{
  "d_model": 224,
  "vocab_size": 8192,
  "norm_place": "pre",
  "lr_head": 0.00687,
  "batch_tokens": 32768
}
Each number is 50 + 15 x the weight over its row's rms, rounded and kept within 0 to 99. Layers, rows and columns count from 0. The size before them is the row's rms in percent of the matrix's.

# layer 6 MLP up, 896x224, rms 0.108, rows 126-188, columns 0-111
099:29 85 50 45 62 54 65 65 68 39 52 47 53 24 46 68 61 41 62 52 32 37 48 55 48 49 35 44 55 74 41 57 45 39 55 38 80 83 67 77 42 56 52 56 37 48 70 65 43 42 53 45 48 77 41 52 18 64 58 76 46 63 19 40 50 26 52 15 52 46 48 32 35 49 55 69 49 55 51 47 33 55 48 34 37 09 63 55 69 76 49 11 31 34 56 47 62 68 56 51 53 62 53 46 69 24 25 24 27 51 52 71
092:59 17 42 58 46 47 49 33 77 67 29 24 38 36 42 48 39 50 74 69 54 63 78 43 42 54 53 24 24 73 34 54 33 50 19 33 52 69 64 65 40 72 47 82 41 58 54 45 49 40 75 63 76 61 69 10 65 33 50 54 66 43 16 53 42 29 54 49 43 61 63 49 67 55 30 47 64 42 59 54 34 46 29 56 58 76 69 59 39 24 45 48 47 71 38 41 37 65 67 68 35 40 47 51 75 61 50 49 45 39 30 60
101:62 78 46 47 63 33 22 53 32 63 80 58 41 24 68 48 42 31 41 58 44 49 42 43 46 39 66 42 22 51 54 36 17 56 46 48 67 11 61 58 45 35 44 20 55 62 66 33 56 73 26 35 69 37 33 26 53 38 34 33 21 46 75 35 57 67 49 54 79 42 56 53 72 34 69 52 60 43 76 72 39 43 65 77 47 52 25 51 52 70 56 43 31 50 39 42 28 36 49 34 53 36 50 68 55 32 72 41 52 49 51 43
096:39 53 46 60 28 34 61 40 50 31 35 50 49 71 46 32 60 49 17 66 33 42 23 90 44 35 42 26 32 69 59 58 60 68 38 66 37 78 44 44 74 50 38 53 26 38 57 55 41 56 64 64 42 42 77 60 30 73 51 60 56 30 73 46 54 43 31 48 66 31 68 57 59 36 51 45 49 52 84 22 76 22 62 48 58 51 46 36 63 77 51 65 49 53 42 56 58 00 63 28 61 47 66 72 53 46 46 64 46 37 42 61
089:67 50 66 16 31 59 69 33 65 42 42 52 63 22 33 71 51 56 63 56 38 50 30 40 30 18 51 42 38 41 43 71 38 51 79 48 52 55 46 67 32 67 54 49 31 55 64 19 43 28 59 58 54 53 66 55 68 48 29 71 44 57 32 94 30 52 42 72 37 56 51 59 55 47 32 52 46 31 88 44 43 43 25 33 42 55 77 65 56 62 54 38 45 45 62 45 41 50 19 52 41 49 56 35 34 34 37 48 55 47 55 51
103:44 30 65 62 17 58 52 38 48 16 46 61 71 21 57 39 27 69 79 55 60 35 54 50 42 49 37 20 12 70 29 72 43 66 54 44 52 36 51 61 60 36 40 58 23 30 65 32 63 51 59 82 46 37 85 27 32 24 36 38 52 46 45 57 37 56 47 71 70 70 57 28 55 37 53 67 41 58 33 55 52 64 37 24 52 63 59 68 49 71 65 69 57 32 46 62 38 73 50 43 46 65 33 51 51 65 38 54 62 61 42 31
093:44 34 51 44 53 55 56 43 37 49 49 35 69 49 17 50 45 59 56 65 66 49 72 25 50 67 24 47 34 49 32 40 32 53 23 26 62 59 57 53 27 94 42 46 60 59 57 69 52 43 15 69 37 44 24 58 57 52 38 39 55 55 41 59 64 56 29 39 86 70 61 32 39 43 70 42 70 68 43 24 44 50 43 60 48 43 46 54 44 70 35 46 66 46 73 46 51 44 45 39 55 47 54 70 52 51 16 53 52 28 54 41
101:58 55 10 61 77 38 51 56 63 52 49 48 47 49 67 50 50 43 45 46 71 38 54 37 87 47 42 56 17 43 51 27 64 57 37 62 23 84 86 26 39 43 47 57 31 33 86 46 61 68 49 41 60 30 59 27 45 25 47 40 56 62 35 49 33 30 35 36 63 64 55 52 31 46 35 68 56 37 37 38 51 58 45 54 64 50 44 36 53 31 48 64 27 76 61 47 54 53 71 40 83 45 40 63 41 68 62 50 57 45 37 49
098:35 73 54 46 52 52 74 48 44 62 38 66 40 37 32 51 37 67 28 42 42 36 77 38 73 30 49 43 18 55 35 60 65 55 47 63 75 40 77 36 37 59 47 34 36 50 54 47 29 61 65 99 33 56 46 20 48 35 28 57 40 60 27 76 64 62 73 44 28 58 40 36 54 50 53 69 52 68 27 50 50 69 70 69 42 61 87 23 47 52 56 45 60 55 72 65 59 68 50 22 55 67 80 78 60 49 47 64 30 45 59 43
100:66 54 35 35 29 38 35 52 61 58 26 51 36 62 38 57 70 50 78 26 48 37 67 73 51 30 43 45 48 70 51 33 49 78 31 73 37 41 21 72 58 69 67 24 47 50 26 50 50 73 71 50 37 28 24 44 20 19 61 48 61 49 57 34 53 54 46 48 52 62 35 61 50 53 47 62 50 54 50 21 49 29 61 49 33 47 40 32 48 09 49 66 61 42 25 80 19 45 73 41 62 76 60 33 64 47 61 24 47 61 48 52
101:37 31 34 45 38 27 77 51 16 53 46 56 42 47 52 50 57 33 55 60 64 27 27 39 46 40 60 54 25 56 51 33 50 53 64 29 52 41 40 50 29 37 59 32 27 51 63 70 45 54 43 54 32 63 60 42 12 80 55 42 74 24 51 49 74 63 24 73 74 55 40 40 47 39 63 28 33 52 70 61 54 42 65 48 81 36 36 41 52 29 36 59 21 65 32 59 65 22 43 65 52 26 41 52 46 31 44 47 45 56 62 74
107:00 36 56 61 40 27 38 70 46 56 37 33 79 73 62 74 60 72 54 71 69 63 64 70 81 29 32 74 33 37 60 49 48 49 52 56 74 41 43 41 43 74 40 51 59 51 43 35 26 84 39 57 53 33 44 58 33 59 38 59 60 51 79 60 74 57 53 57 43 50 32 39 44 42 54 42 43 67 52 50 47 36 53 32 47 34 49 32 53 44 74 24 61 69 53 47 30 64 38 38 55 54 63 50 38 53 69 44 53 50 54 42
105:29 59 55 52 52 13 39 33 59 60 45 49 69 47 53 52 49 42 40 32 77 53 51 35 48 43 61 48 21 22 47 63 55 20 36 48 52 45 51 50 53 54 38 03 50 35 44 29 52 41 59 58 55 22 46 40 68 38 30 54 53 40 59 54 32 91 37 85 70 46 31 56 60 50 50 71 65 51 46 52 51 58 46 53 42 38 62 47 54 65 54 26 67 48 54 55 57 90 62 81 42 52 67 40 31 36 41 82 25 53 69 67
100:53 98 51 41 36 51 65 57 57 44 63 44 40 60 26 61 43 36 70 33 40 49 28 27 59 53 35 75 53 50 52 19 35 70 66 47 27 31 51 66 47 87 41 66 63 50 48 54 53 53 61 30 31 39 47 67 40 46 69 34 46 56 22 48 71 80 34 65 52 22 43 50 33 60 77 60 60 76 44 51 55 78 23 62 59 35 56 46 44 42 55 59 60 51 61 55 43 44 32 29 41 70 31 53 48 68 77 31 85 57 64 44
092:56 31 35 42 54 80 78 49 64 76 63 52 66 36 31 42 42 29 53 59 41 30 42 37 82 71 44 68 48 38 56 31 65 54 76 27 75 56 57 59 66 30 34 55 39 35 55 61 55 46 48 59 35 38 84 57 62 15 27 59 57 55 24 56 54 32 47 32 75 54 52 69 53 69 41 34 52 32 07 70 60 57 48 24 41 37 46 45 30 70 63 74 50 36 53 44 55 42 71 59 58 58 52 51 55 50 48 56 55 50 55 89
096:38 33 73 53 60 66 33 34 65 47 27 36 48 45 33 40 52 60 42 73 41 61 57 30 51 41 26 63 18 31 37 45 39 39 45 63 16 66 32 80 43 48 15 40 48 25 58 61 62 56 43 52 76 34 75 51 62 76 83 36 34 57 47 53 60 41 86 29 10 52 28 83 84 31 31 50 78 40 59 48 35 64 32 45 58 31 31 41 34 67 35 27 49 54 75 45 53 34 42 72 61 62 43 45 29 58 63 67 42 62 56 31
094:66 58 66 56 50 62 40 71 72 68 37 43 64 51 35 60 54 60 20 60 62 29 60 46 70 41 37 52 39 52 33 51 57 52 30 45 62 61 79 52 26 72 57 43 33 55 89 75 58 48 43 44 63 44 32 44 38 57 24 49 63 39 58 71 50 64 38 34 69 55 35 38 64 40 52 38 22 39 50 53 40 60 41 69 29 74 64 53 31 48 47 38 49 52 54 52 50 35 01 57 72 32 34 69 55 65 68 34 65 41 36 62
095:33 47 66 38 27 52 50 64 71 61 28 63 63 53 62 53 33 36 51 41 51 33 59 55 46 39 30 34 54 38 22 33 44 35 50 57 35 49 56 51 72 46 28 69 55 30 81 48 24 64 40 63 50 36 50 55 52 44 46 28 44 46 49 47 51 23 38 60 62 40 77 44 59 23 66 58 61 43 33 41 59 69 15 74 59 63 63 18 30 62 74 60 24 86 61 39 38 43 29 64 36 62 34 61 46 56 36 40 26 39 41 45
103:57 58 62 58 38 63 44 77 36 53 56 40 43 54 66 53 36 67 54 76 43 55 80 33 57 64 32 44 44 63 59 56 64 34 56 56 66 27 44 40 58 61 54 29 68 56 69 37 46 53 51 53 80 56 34 30 52 80 22 58 49 73 48 56 49 31 25 45 64 45 57 54 52 69 47 37 64 36 60 31 51 41 33 83 46 47 50 54 60 18 62 48 56 47 33 65 45 17 58 42 34 38 39 51 68 83 18 41 66 71 60 48
095:49 76 23 61 37 55 24 41 49 60 58 34 41 49 43 57 73 59 25 39 35 36 62 51 83 72 60 50 30 16 60 52 60 71 59 46 54 48 22 55 75 28 51 28 53 62 29 55 62 25 54 55 54 57 35 45 69 65 54 41 61 53 38 52 63 68 38 67 51 59 41 52 40 40 63 48 64 48 69 54 31 65 60 71 43 21 77 52 42 77 47 83 15 34 61 84 72 29 31 34 48 47 54 40 35 32 41 45 60 37 48 42
091:52 33 28 56 41 70 67 43 11 62 46 48 46 74 42 56 42 69 35 73 34 37 51 69 48 77 76 73 77 51 41 69 53 60 55 51 53 70 57 61 29 47 37 82 65 50 56 55 43 53 22 11 48 49 48 66 47 49 32 47 47 38 49 26 53 56 63 18 40 53 34 47 45 49 21 77 60 41 44 69 05 59 38 58 44 64 60 64 42 50 50 09 63 70 64 30 63 37 44 44 60 50 70 26 56 46 46 51 30 56 46 50
096:43 67 55 41 43 76 38 49 48 44 59 64 32 46 48 33 53 39 77 33 38 61 60 39 60 64 43 49 51 82 34 47 47 68 75 42 33 77 72 55 42 64 62 46 70 18 44 44 58 46 68 25 25 55 30 68 40 39 64 63 65 48 35 63 41 45 66 46 64 31 46 76 80 27 35 53 40 35 68 55 24 22 35 54 44 63 43 68 39 45 46 55 40 76 33 48 59 44 52 43 50 45 52 78 57 59 52 66 55 66 56 33
101:51 70 45 50 42 91 40 19 32 39 53 56 55 53 47 50 27 28 41 66 61 40 67 50 35 48 40 43 39 62 49 46 62 96 49 34 32 57 60 68 33 46 48 67 62 73 59 29 58 76 39 53 26 64 43 26 73 48 39 36 46 40 51 23 64 79 29 56 72 50 05 52 47 54 70 61 61 29 36 48 61 49 67 55 52 70 50 22 59 57 70 48 48 52 72 60 48 63 22 27 69 54 49 58 51 44 47 42 44 67 56 46
101:55 75 41 46 32 41 71 69 50 49 52 45 32 55 71 62 45 27 46 39 42 53 56 16 35 49 62 41 71 42 34 73 28 46 34 22 57 47 47 83 54 43 82 31 71 46 52 70 48 51 56 52 43 28 60 85 48 36 41 35 65 51 72 60 34 58 63 61 24 45 06 65 74 55 34 55 42 56 58 53 50 51 74 77 29 58 44 33 44 52 42 51 57 51 67 42 45 61 72 39 47 78 38 59 49 57 67 48 49 59 50 39
095:33 63 28 39 60 54 51 58 42 40 24 69 41 48 45 41 19 69 61 17 40 25 58 39 60 42 49 39 67 69 63 43 35 20 53 70 59 57 41 44 51 69 86 51 66 50 66 39 59 37 60 48 55 67 57 60 41 58 40 42 71 48 53 87 64 45 67 41 38 45 34 42 47 49 55 50 30 64 51 49 54 50 33 51 43 49 29 55 32 57 48 49 46 43 63 28 60 32 47 56 45 28 42 65 41 54 37 31 60 39 53 80
101:49 46 67 34 40 63 61 48 34 45 61 46 29 43 30 55 76 57 59 51 37 39 53 45 22 50 77 44 46 42 29 64 15 52 22 37 45 49 41 69 56 50 45 72 41 43 42 44 74 48 70 52 52 45 71 38 31 25 28 49 74 27 62 50 53 73 49 34 73 58 47 45 29 44 64 61 59 53 68 52 37 27 56 43 48 56 10 57 45 63 71 15 40 20 52 44 75 75 51 62 37 79 49 67 58 52 63 36 67 58 62 21
103:53 73 63 49 39 39 57 65 58 76 58 29 59 47 60 44 44 62 79 74 73 54 55 47 81 60 29 49 51 71 07 65 37 32 66 53 74 40 28 49 36 36 58 58 62 39 61 36 50 39 37 64 62 64 38 38 71 36 49 53 56 77 35 28 43 71 46 39 63 55 38 48 70 58 54 76 37 49 34 51 54 66 43 66 51 75 47 39 15 45 68 65 30 33 34 60 29 62 69 52 71 62 84 50 41 54 57 75 59 30 53 69
098:43 40 56 76 65 39 57 36 66 51 67 38 36 41 61 63 36 26 67 62 53 36 41 65 53 34 53 59 56 49 41 69 53 40 47 44 30 43 39 54 50 67 46 43 25 56 90 58 58 38 54 26 71 47 23 59 31 58 65 55 83 40 58 43 41 54 24 21 47 30 30 25 47 31 84 49 81 41 30 44 17 45 81 54 55 45 70 18 64 23 32 52 33 45 71 47 77 61 23 40 58 49 34 71 42 75 23 29 47 41 66 66
105:70 60 51 54 87 35 59 49 55 70 55 46 71 60 59 28 39 40 65 48 70 40 36 03 47 50 57 41 43 35 63 21 36 42 37 34 38 51 44 60 64 37 57 43 37 29 34 51 51 34 63 44 53 60 62 48 54 33 47 43 78 27 21 58 46 59 60 66 34 62 19 45 53 46 70 62 60 68 21 40 55 71 25 40 78 48 26 57 58 47 60 75 25 62 37 50 58 43 51 60 76 65 58 38 74 41 46 35 65 47 47 49
093:67 50 46 54 48 43 59 28 57 73 44 38 44 85 52 53 58 67 45 41 24 59 68 33 78 71 49 54 48 46 68 60 27 56 20 36 43 79 61 53 68 54 45 49 55 32 79 89 75 27 45 60 10 41 89 32 50 44 65 59 72 39 65 40 42 43 27 35 61 17 48 30 52 47 71 72 45 33 50 71 50 39 43 36 67 51 22 25 53 70 54 50 45 67 57 46 47 41 57 72 42 45 69 64 51 45 65 33 39 42 21 53
105:69 43 32 48 67 59 47 55 45 40 26 27 31 29 39 59 33 50 77 58 20 57 40 62 51 49 36 53 39 42 80 76 38 35 35 59 51 57 52 69 56 68 35 64 64 14 61 29 45 84 42 48 38 55 74 28 40 39 75 43 27 48 73 38 34 33 58 47 55 59 48 24 46 38 68 32 27 42 41 46 74 28 70 40 48 59 47 51 50 42 46 48 63 41 31 38 40 58 39 67 54 45 65 47 41 56 40 41 48 61 92 59
106:08 60 55 52 53 48 35 46 63 44 64 39 70 62 51 54 70 63 07 69 33 40 67 49 56 69 50 52 56 73 43 59 56 40 59 52 45 45 35 64 44 24 54 45 47 48 92 40 62 41 46 58 42 51 46 35 60 63 43 44 78 44 44 47 46 42 64 53 41 29 48 36 42 64 70 51 51 39 61 42 50 49 44 54 44 59 54 67 43 31 63 48 64 46 50 48 23 67 68 53 69 16 78 43 32 93 50 33 29 42 45 70
094:50 62 30 59 68 63 62 61 64 26 38 55 56 38 68 54 27 79 54 77 22 58 51 49 70 54 53 45 69 34 49 57 26 45 20 32 64 48 50 50 62 51 44 16 68 49 45 16 36 99 45 25 27 66 63 49 31 54 52 71 40 46 80 60 57 48 33 35 66 49 38 67 71 55 44 56 37 31 58 53 50 32 27 70 52 42 63 53 10 63 41 48 37 58 58 58 29 59 46 47 45 50 42 26 51 67 34 71 41 52 44 45
097:37 51 69 34 27 65 53 29 65 31 33 45 39 58 24 67 52 38 40 45 76 41 30 39 57 12 42 42 51 57 60 51 40 40 67 68 67 39 37 58 45 64 49 54 35 41 53 54 49 40 75 62 46 22 44 46 77 39 48 20 39 52 40 52 62 80 26 49 46 53 49 65 53 45 74 29 64 61 63 28 62 36 50 43 52 28 62 34 51 34 53 31 54 72 38 56 59 39 35 44 65 55 76 39 56 28 44 42 41 45 45 44
103:48 62 56 69 40 41 67 23 51 56 55 44 48 39 48 49 51 39 71 85 76 74 18 44 59 30 29 38 44 26 38 58 28 36 42 59 36 40 42 47 66 55 58 49 33 41 51 27 59 34 47 82 52 45 49 58 60 70 54 31 43 66 49 65 33 66 44 57 54 59 08 56 54 33 42 76 38 41 31 86 27 55 60 49 56 45 34 51 47 51 60 36 47 72 34 80 41 58 52 69 69 29 54 64 33 40 74 59 52 51 54 55
103:71 40 67 34 55 46 44 59 25 54 41 47 45 39 42 48 54 46 24 48 33 51 38 29 60 43 50 56 35 38 35 20 59 50 55 42 55 53 41 47 59 50 34 44 48 53 79 45 52 33 62 39 35 32 51 47 22 35 54 14 53 28 28 55 65 69 47 26 60 54 29 36 42 37 47 33 89 17 40 42 62 58 39 42 14 50 56 63 28 34 73 73 60 56 51 55 35 42 48 50 60 31 49 56 56 80 73 38 64 38 39 41
103:63 55 53 37 64 56 34 40 39 79 45 47 54 31 40 40 33 66 58 34 58 42 66 55 57 42 76 60 44 38 36 20 53 41 36 28 61 41 47 35 72 45 58 60 41 29 61 45 40 64 55 29 20 43 46 81 52 25 53 34 65 37 52 39 51 52 60 50 65 29 42 49 56 37 43 28 44 13 56 72 53 64 58 47 58 27 39 27 50 61 43 48 47 38 29 62 61 34 49 36 42 35 50 47 19 30 38 44 40 49 36 31
110:84 55 52 65 47 23 40 22 41 53 41 40 60 45 37 74 54 36 52 71 42 66 47 48 53 48 50 40 62 36 27 64 06 58 61 35 47 43 41 36 52 76 47 73 52 40 68 54 66 53 66 57 49 56 59 56 88 50 16 52 41 59 43 26 54 46 40 76 60 65 40 50 60 27 44 63 66 59 69 38 40 43 69 52 62 13 55 63 54 49 33 37 11 71 35 62 61 45 51 62 67 34 44 41 51 72 40 43 59 68 66 66
101:46 59 29 56 10 57 36 30 35 56 42 61 23 37 49 35 65 59 50 45 66 46 56 57 67 46 48 54 39 63 66 58 49 36 53 58 52 68 55 67 82 52 61 44 60 16 56 55 75 41 60 44 31 47 67 51 68 53 41 15 30 55 50 38 43 62 52 58 46 66 30 64 62 37 48 62 60 63 69 56 57 16 67 36 54 16 51 33 44 26 36 60 54 99 66 33 36 03 59 52 65 55 60 83 23 56 48 64 49 65 35 56
104:56 43 48 42 59 32 48 25 37 31 23 45 45 65 59 56 46 60 46 30 53 46 34 45 46 70 70 11 46 35 30 60 56 78 35 48 21 32 78 41 74 40 23 33 65 38 33 73 39 73 52 55 52 42 32 31 52 59 48 42 49 62 37 63 33 78 36 57 32 53 40 50 41 47 36 39 47 56 49 49 37 64 33 39 30 85 38 11 55 35 43 59 52 45 40 88 68 63 52 61 44 68 65 62 60 62 40 46 35 26 51 44
104:53 64 38 30 75 51 54 29 62 85 27 38 37 47 63 54 54 60 47 51 63 56 43 35 63 37 58 55 71 39 93 40 26 49 63 57 69 27 70 27 57 50 43 57 66 31 27 33 65 42 46 40 54 42 48 36 48 68 60 58 51 45 21 41 35 76 41 46 57 52 41 67 57 52 44 64 35 43 46 62 50 40 42 39 60 68 50 42 53 20 62 36 60 35 55 23 59 80 65 67 51 65 35 43 35 53 27 68 78 52 33 61
102:74 56 47 60 27 58 61 54 87 37 50 66 61 68 11 48 58 27 65 52 51 40 35 57 47 40 59 60 34 55 55 50 20 53 64 64 62 37 41 69 57 76 16 80 32 54 54 58 31 62 71 36 36 70 67 28 42 52 50 69 54 66 50 50 54 60 45 46 47 41 74 31 35 57 41 28 68 33 30 29 66 73 53 72 32 45 27 27 09 63 45 24 42 49 47 43 29 58 50 41 43 62 63 22 39 59 58 60 41 52 60 53
113:57 67 58 39 56 52 46 58 53 61 40 78 56 48 59 40 51 24 28 63 30 19 38 43 27 52 77 29 62 40 43 46 46 33 38 47 51 21 34 45 45 51 65 39 44 49 82 32 45 42 61 52 56 36 50 40 64 62 51 32 67 58 64 63 41 81 37 47 46 41 66 52 61 64 68 67 28 55 47 36 56 26 57 72 62 58 48 46 38 53 64 54 37 64 25 64 65 64 55 64 44 34 58 48 69 52 67 59 27 44 66 49
096:28 54 46 60 43 63 36 66 43 43 64 24 62 68 63 31 60 37 35 59 32 39 50 71 78 28 64 34 29 70 55 43 52 36 62 54 92 37 81 68 73 25 39 31 75 54 63 45 30 38 46 79 63 72 42 67 23 48 46 29 86 44 41 44 37 54 53 32 50 56 30 48 43 57 67 36 52 74 37 49 60 23 62 29 49 43 39 53 45 25 30 55 47 62 36 58 44 59 38 70 30 58 46 41 54 61 57 45 32 55 70 55
092:66 35 48 30 56 51 19 28 46 58 31 44 35 50 41 77 35 55 37 47 50 48 71 47 90 55 40 54 61 49 63 55 54 62 60 52 33 46 19 56 62 77 49 22 47 37 75 26 31 56 52 52 65 26 46 41 85 64 43 23 41 60 49 33 69 28 59 64 30 28 04 37 54 83 43 73 41 29 44 49 52 38 68 61 56 45 35 48 79 83 60 49 38 67 39 64 42 39 71 75 63 39 47 42 44 54 74 49 57 54 30 51
104:18 32 31 23 13 58 29 59 39 75 38 69 58 61 29 59 44 66 63 60 41 49 32 55 49 38 74 50 37 62 53 60 59 52 60 56 80 38 46 47 76 62 76 39 34 45 49 41 65 37 33 72 52 22 31 48 50 51 24 35 43 61 36 58 43 60 49 36 35 26 59 74 51 61 66 45 41 48 77 77 53 56 59 58 54 54 76 27 89 34 66 12 81 57 32 34 61 66 63 76 54 71 39 52 66 67 64 62 46 43 39 42
120:34 20 35 40 71 47 45 73 37 80 72 36 52 50 33 31 52 33 34 61 07 74 65 49 56 50 75 39 48 45 99 83 38 56 45 39 55 37 48 55 39 39 36 52 54 29 63 47 39 50 35 42 59 80 69 43 32 46 47 47 41 47 41 41 34 49 47 56 35 62 32 35 70 47 55 57 72 55 37 45 34 40 49 45 30 76 35 34 35 49 63 47 58 43 37 33 03 51 40 63 59 73 58 33 34 49 49 61 53 58 42 63
107:46 59 51 47 30 63 66 16 55 38 58 59 52 39 45 49 37 29 60 46 42 38 31 56 54 30 45 62 43 60 27 78 13 54 63 45 34 51 48 53 53 45 43 32 38 44 70 70 69 57 55 41 54 45 82 23 20 37 79 61 43 39 56 69 55 55 46 62 52 41 15 57 31 42 77 33 59 48 31 51 36 40 52 53 54 76 40 25 77 71 76 59 73 56 51 73 65 59 33 37 43 61 45 61 63 65 74 61 43 58 55 43
096:51 18 55 70 38 58 25 47 58 35 47 51 59 41 30 38 38 44 49 63 22 36 48 63 60 40 34 58 39 54 44 45 46 34 60 61 59 61 53 54 29 50 52 45 38 56 47 71 42 40 46 44 59 29 49 60 48 50 60 18 35 51 75 24 55 57 52 46 00 37 49 46 58 81 66 35 41 59 30 48 56 53 35 56 59 48 57 55 21 45 46 50 43 52 53 30 55 33 38 53 68 44 33 54 34 57 64 65 22 49 70 60
098:40 42 73 41 27 64 52 38 49 36 64 52 71 57 44 36 51 71 46 50 56 16 20 63 73 53 54 68 85 47 61 49 59 18 82 72 47 49 67 23 61 65 63 64 47 48 41 39 59 26 41 79 49 55 38 34 34 69 59 46 50 51 43 73 60 42 53 47 65 59 35 73 71 55 74 53 40 49 62 74 30 56 59 47 34 37 71 46 43 48 31 46 98 66 47 63 39 31 51 43 50 53 49 73 64 67 75 63 60 35 33 18
098:67 39 55 14 34 23 37 60 44 54 36 82 71 40 40 46 27 34 63 39 36 47 43 33 50 44 50 38 31 59 66 47 65 62 49 58 55 46 43 60 46 38 54 48 48 38 54 43 53 52 63 42 60 63 38 45 32 51 38 43 58 75 63 31 74 36 62 48 45 15 50 63 76 43 56 43 35 26 53 72 49 54 45 65 33 55 11 53 50 45 56 26 65 34 29 61 25 63 48 47 61 57 32 81 68 33 73 45 60 44 41 69
107:37 34 38 53 46 64 46 40 55 52 34 12 64 61 71 53 48 57 60 69 42 48 43 48 47 48 50 40 67 42 38 48 34 71 37 58 42 53 64 47 54 36 75 39 77 51 45 14 66 29 66 60 57 63 43 47 34 45 35 64 58 39 63 58 78 50 47 51 75 41 67 29 37 47 67 60 58 09 66 33 53 68 65 71 70 41 56 89 56 47 49 41 56 31 45 56 65 39 47 37 47 55 51 58 30 47 50 36 59 30 66 26
099:52 50 31 45 50 42 44 54 52 57 81 81 39 27 66 56 24 41 88 39 44 48 33 30 39 57 41 53 49 55 63 45 54 62 46 43 55 99 39 56 44 60 81 52 43 05 63 42 45 52 38 55 49 46 50 67 53 85 30 42 36 59 31 39 72 60 27 54 53 39 34 33 46 33 34 51 52 50 48 37 37 52 44 27 55 59 27 54 47 50 39 19 41 61 64 34 50 52 52 63 70 47 69 50 20 47 62 72 67 69 71 55
098:50 73 30 50 43 65 90 56 38 57 45 52 34 50 38 30 47 61 38 41 14 38 75 38 41 67 53 40 53 86 58 62 24 62 37 31 60 74 51 56 27 44 63 20 79 52 69 58 11 29 59 42 57 47 51 32 46 51 53 65 49 31 46 45 56 65 37 46 81 46 76 63 50 45 25 82 16 68 47 51 70 51 61 38 37 42 41 62 53 72 60 50 68 64 50 28 50 42 45 42 82 64 39 59 39 59 44 41 44 67 61 60
099:40 38 35 58 64 56 62 56 14 52 72 43 56 59 64 64 43 38 51 47 50 45 45 44 16 37 46 66 62 69 23 83 70 45 49 59 66 45 42 59 18 42 47 28 39 63 51 48 46 38 65 52 36 26 35 58 64 28 48 36 38 51 55 52 59 37 47 31 49 62 17 65 20 56 52 54 73 79 47 47 59 38 40 59 74 46 51 54 41 51 55 37 34 78 64 75 64 52 29 54 39 55 58 80 34 46 70 56 40 50 80 38
099:34 41 54 68 17 49 39 20 53 51 46 60 65 20 30 77 43 72 77 41 50 49 66 38 55 44 53 43 87 40 42 34 37 38 46 30 16 55 57 40 62 27 32 39 46 52 54 45 54 48 40 46 56 39 41 51 14 88 51 46 75 58 33 52 36 51 55 14 60 61 66 61 53 59 59 20 23 57 80 53 38 87 37 37 33 40 44 42 36 58 61 13 50 56 44 52 48 46 29 46 74 43 49 68 66 67 49 49 48 68 76 73
097:58 49 68 65 36 49 46 06 66 26 35 33 48 24 31 51 72 63 52 62 33 47 71 41 50 52 64 50 70 71 37 73 46 74 31 64 62 47 51 54 26 53 57 65 84 27 45 50 48 63 47 68 36 38 61 52 54 72 71 57 48 62 53 54 57 57 56 25 19 52 35 30 65 34 39 40 59 50 63 32 48 59 51 22 61 43 55 46 41 47 59 70 58 34 27 43 46 49 54 55 63 87 29 55 21 61 50 53 56 16 39 34
105:41 34 34 13 30 60 43 35 43 39 60 42 48 52 27 47 58 26 49 29 66 62 71 59 84 44 43 53 50 56 62 23 73 56 26 52 29 45 63 48 64 43 48 37 70 41 31 20 60 49 58 66 48 35 39 54 60 51 47 36 42 68 60 52 66 60 60 71 53 42 34 60 47 51 50 29 25 53 75 52 84 63 49 45 60 43 49 32 48 46 58 58 77 70 36 54 45 50 27 28 47 27 58 69 62 49 69 57 53 54 46 59
099:46 66 40 74 46 65 51 57 49 31 80 52 46 47 28 49 51 68 54 10 69 57 55 50 55 44 32 48 45 33 47 39 41 51 70 48 33 65 78 41 76 70 69 71 70 28 59 61 48 63 52 30 60 34 58 51 27 80 58 61 33 35 59 64 35 68 16 59 38 37 56 57 57 26 66 36 46 33 66 77 35 46 26 63 16 20 47 45 40 71 79 82 74 46 64 32 65 53 61 48 66 49 37 50 60 60 37 60 56 57 34 24
095:19 63 67 64 55 27 42 68 90 41 74 58 20 73 52 10 42 38 50 45 45 25 35 45 41 37 28 50 61 66 48 61 61 65 39 35 41 49 52 47 56 41 58 25 45 46 67 26 67 48 37 55 64 44 51 59 62 42 43 62 60 37 54 71 59 57 63 74 53 36 30 35 64 57 34 47 47 61 48 65 30 43 41 87 36 70 48 39 52 36 41 32 47 86 43 46 75 45 63 52 65 27 51 56 29 48 80 23 56 51 61 42
094:59 24 31 68 40 25 33 36 49 45 61 52 45 42 46 39 63 26 55 49 46 55 26 30 58 39 64 67 38 38 56 51 42 61 59 49 45 70 58 27 56 61 42 36 67 37 75 37 24 81 61 58 51 58 29 36 23 49 52 28 32 84 53 15 61 56 68 54 61 53 64 19 57 33 44 62 60 58 36 69 59 74 53 70 60 59 69 61 37 40 59 35 46 56 36 62 59 55 59 53 58 39 48 32 37 40 36 53 41 66 56 37
098:66 46 65 70 51 69 49 34 40 43 71 74 45 39 59 59 66 42 26 41 59 60 66 34 35 65 79 90 45 62 65 86 35 52 40 46 56 51 62 71 51 44 55 49 47 43 32 70 46 47 55 62 48 79 67 46 44 58 18 40 54 55 51 40 73 59 68 55 35 43 22 43 53 34 21 44 31 31 11 73 46 48 40 38 59 50 59 64 26 62 46 45 51 52 60 23 71 25 37 44 43 60 38 46 39 39 22 50 40 57 66 57
109:46 71 49 63 52 65 33 56 50 37 56 35 22 63 42 50 70 71 64 54 45 58 63 41 47 45 56 60 39 27 43 69 47 46 44 00 50 24 21 32 67 41 38 69 62 24 66 50 29 70 45 45 32 66 33 30 40 55 53 59 43 25 35 44 49 50 67 43 40 67 18 29 55 40 83 67 17 73 37 42 54 31 83 64 66 25 39 58 40 47 56 27 58 43 43 49 37 60 50 54 61 72 45 31 45 43 80 79 54 54 48 38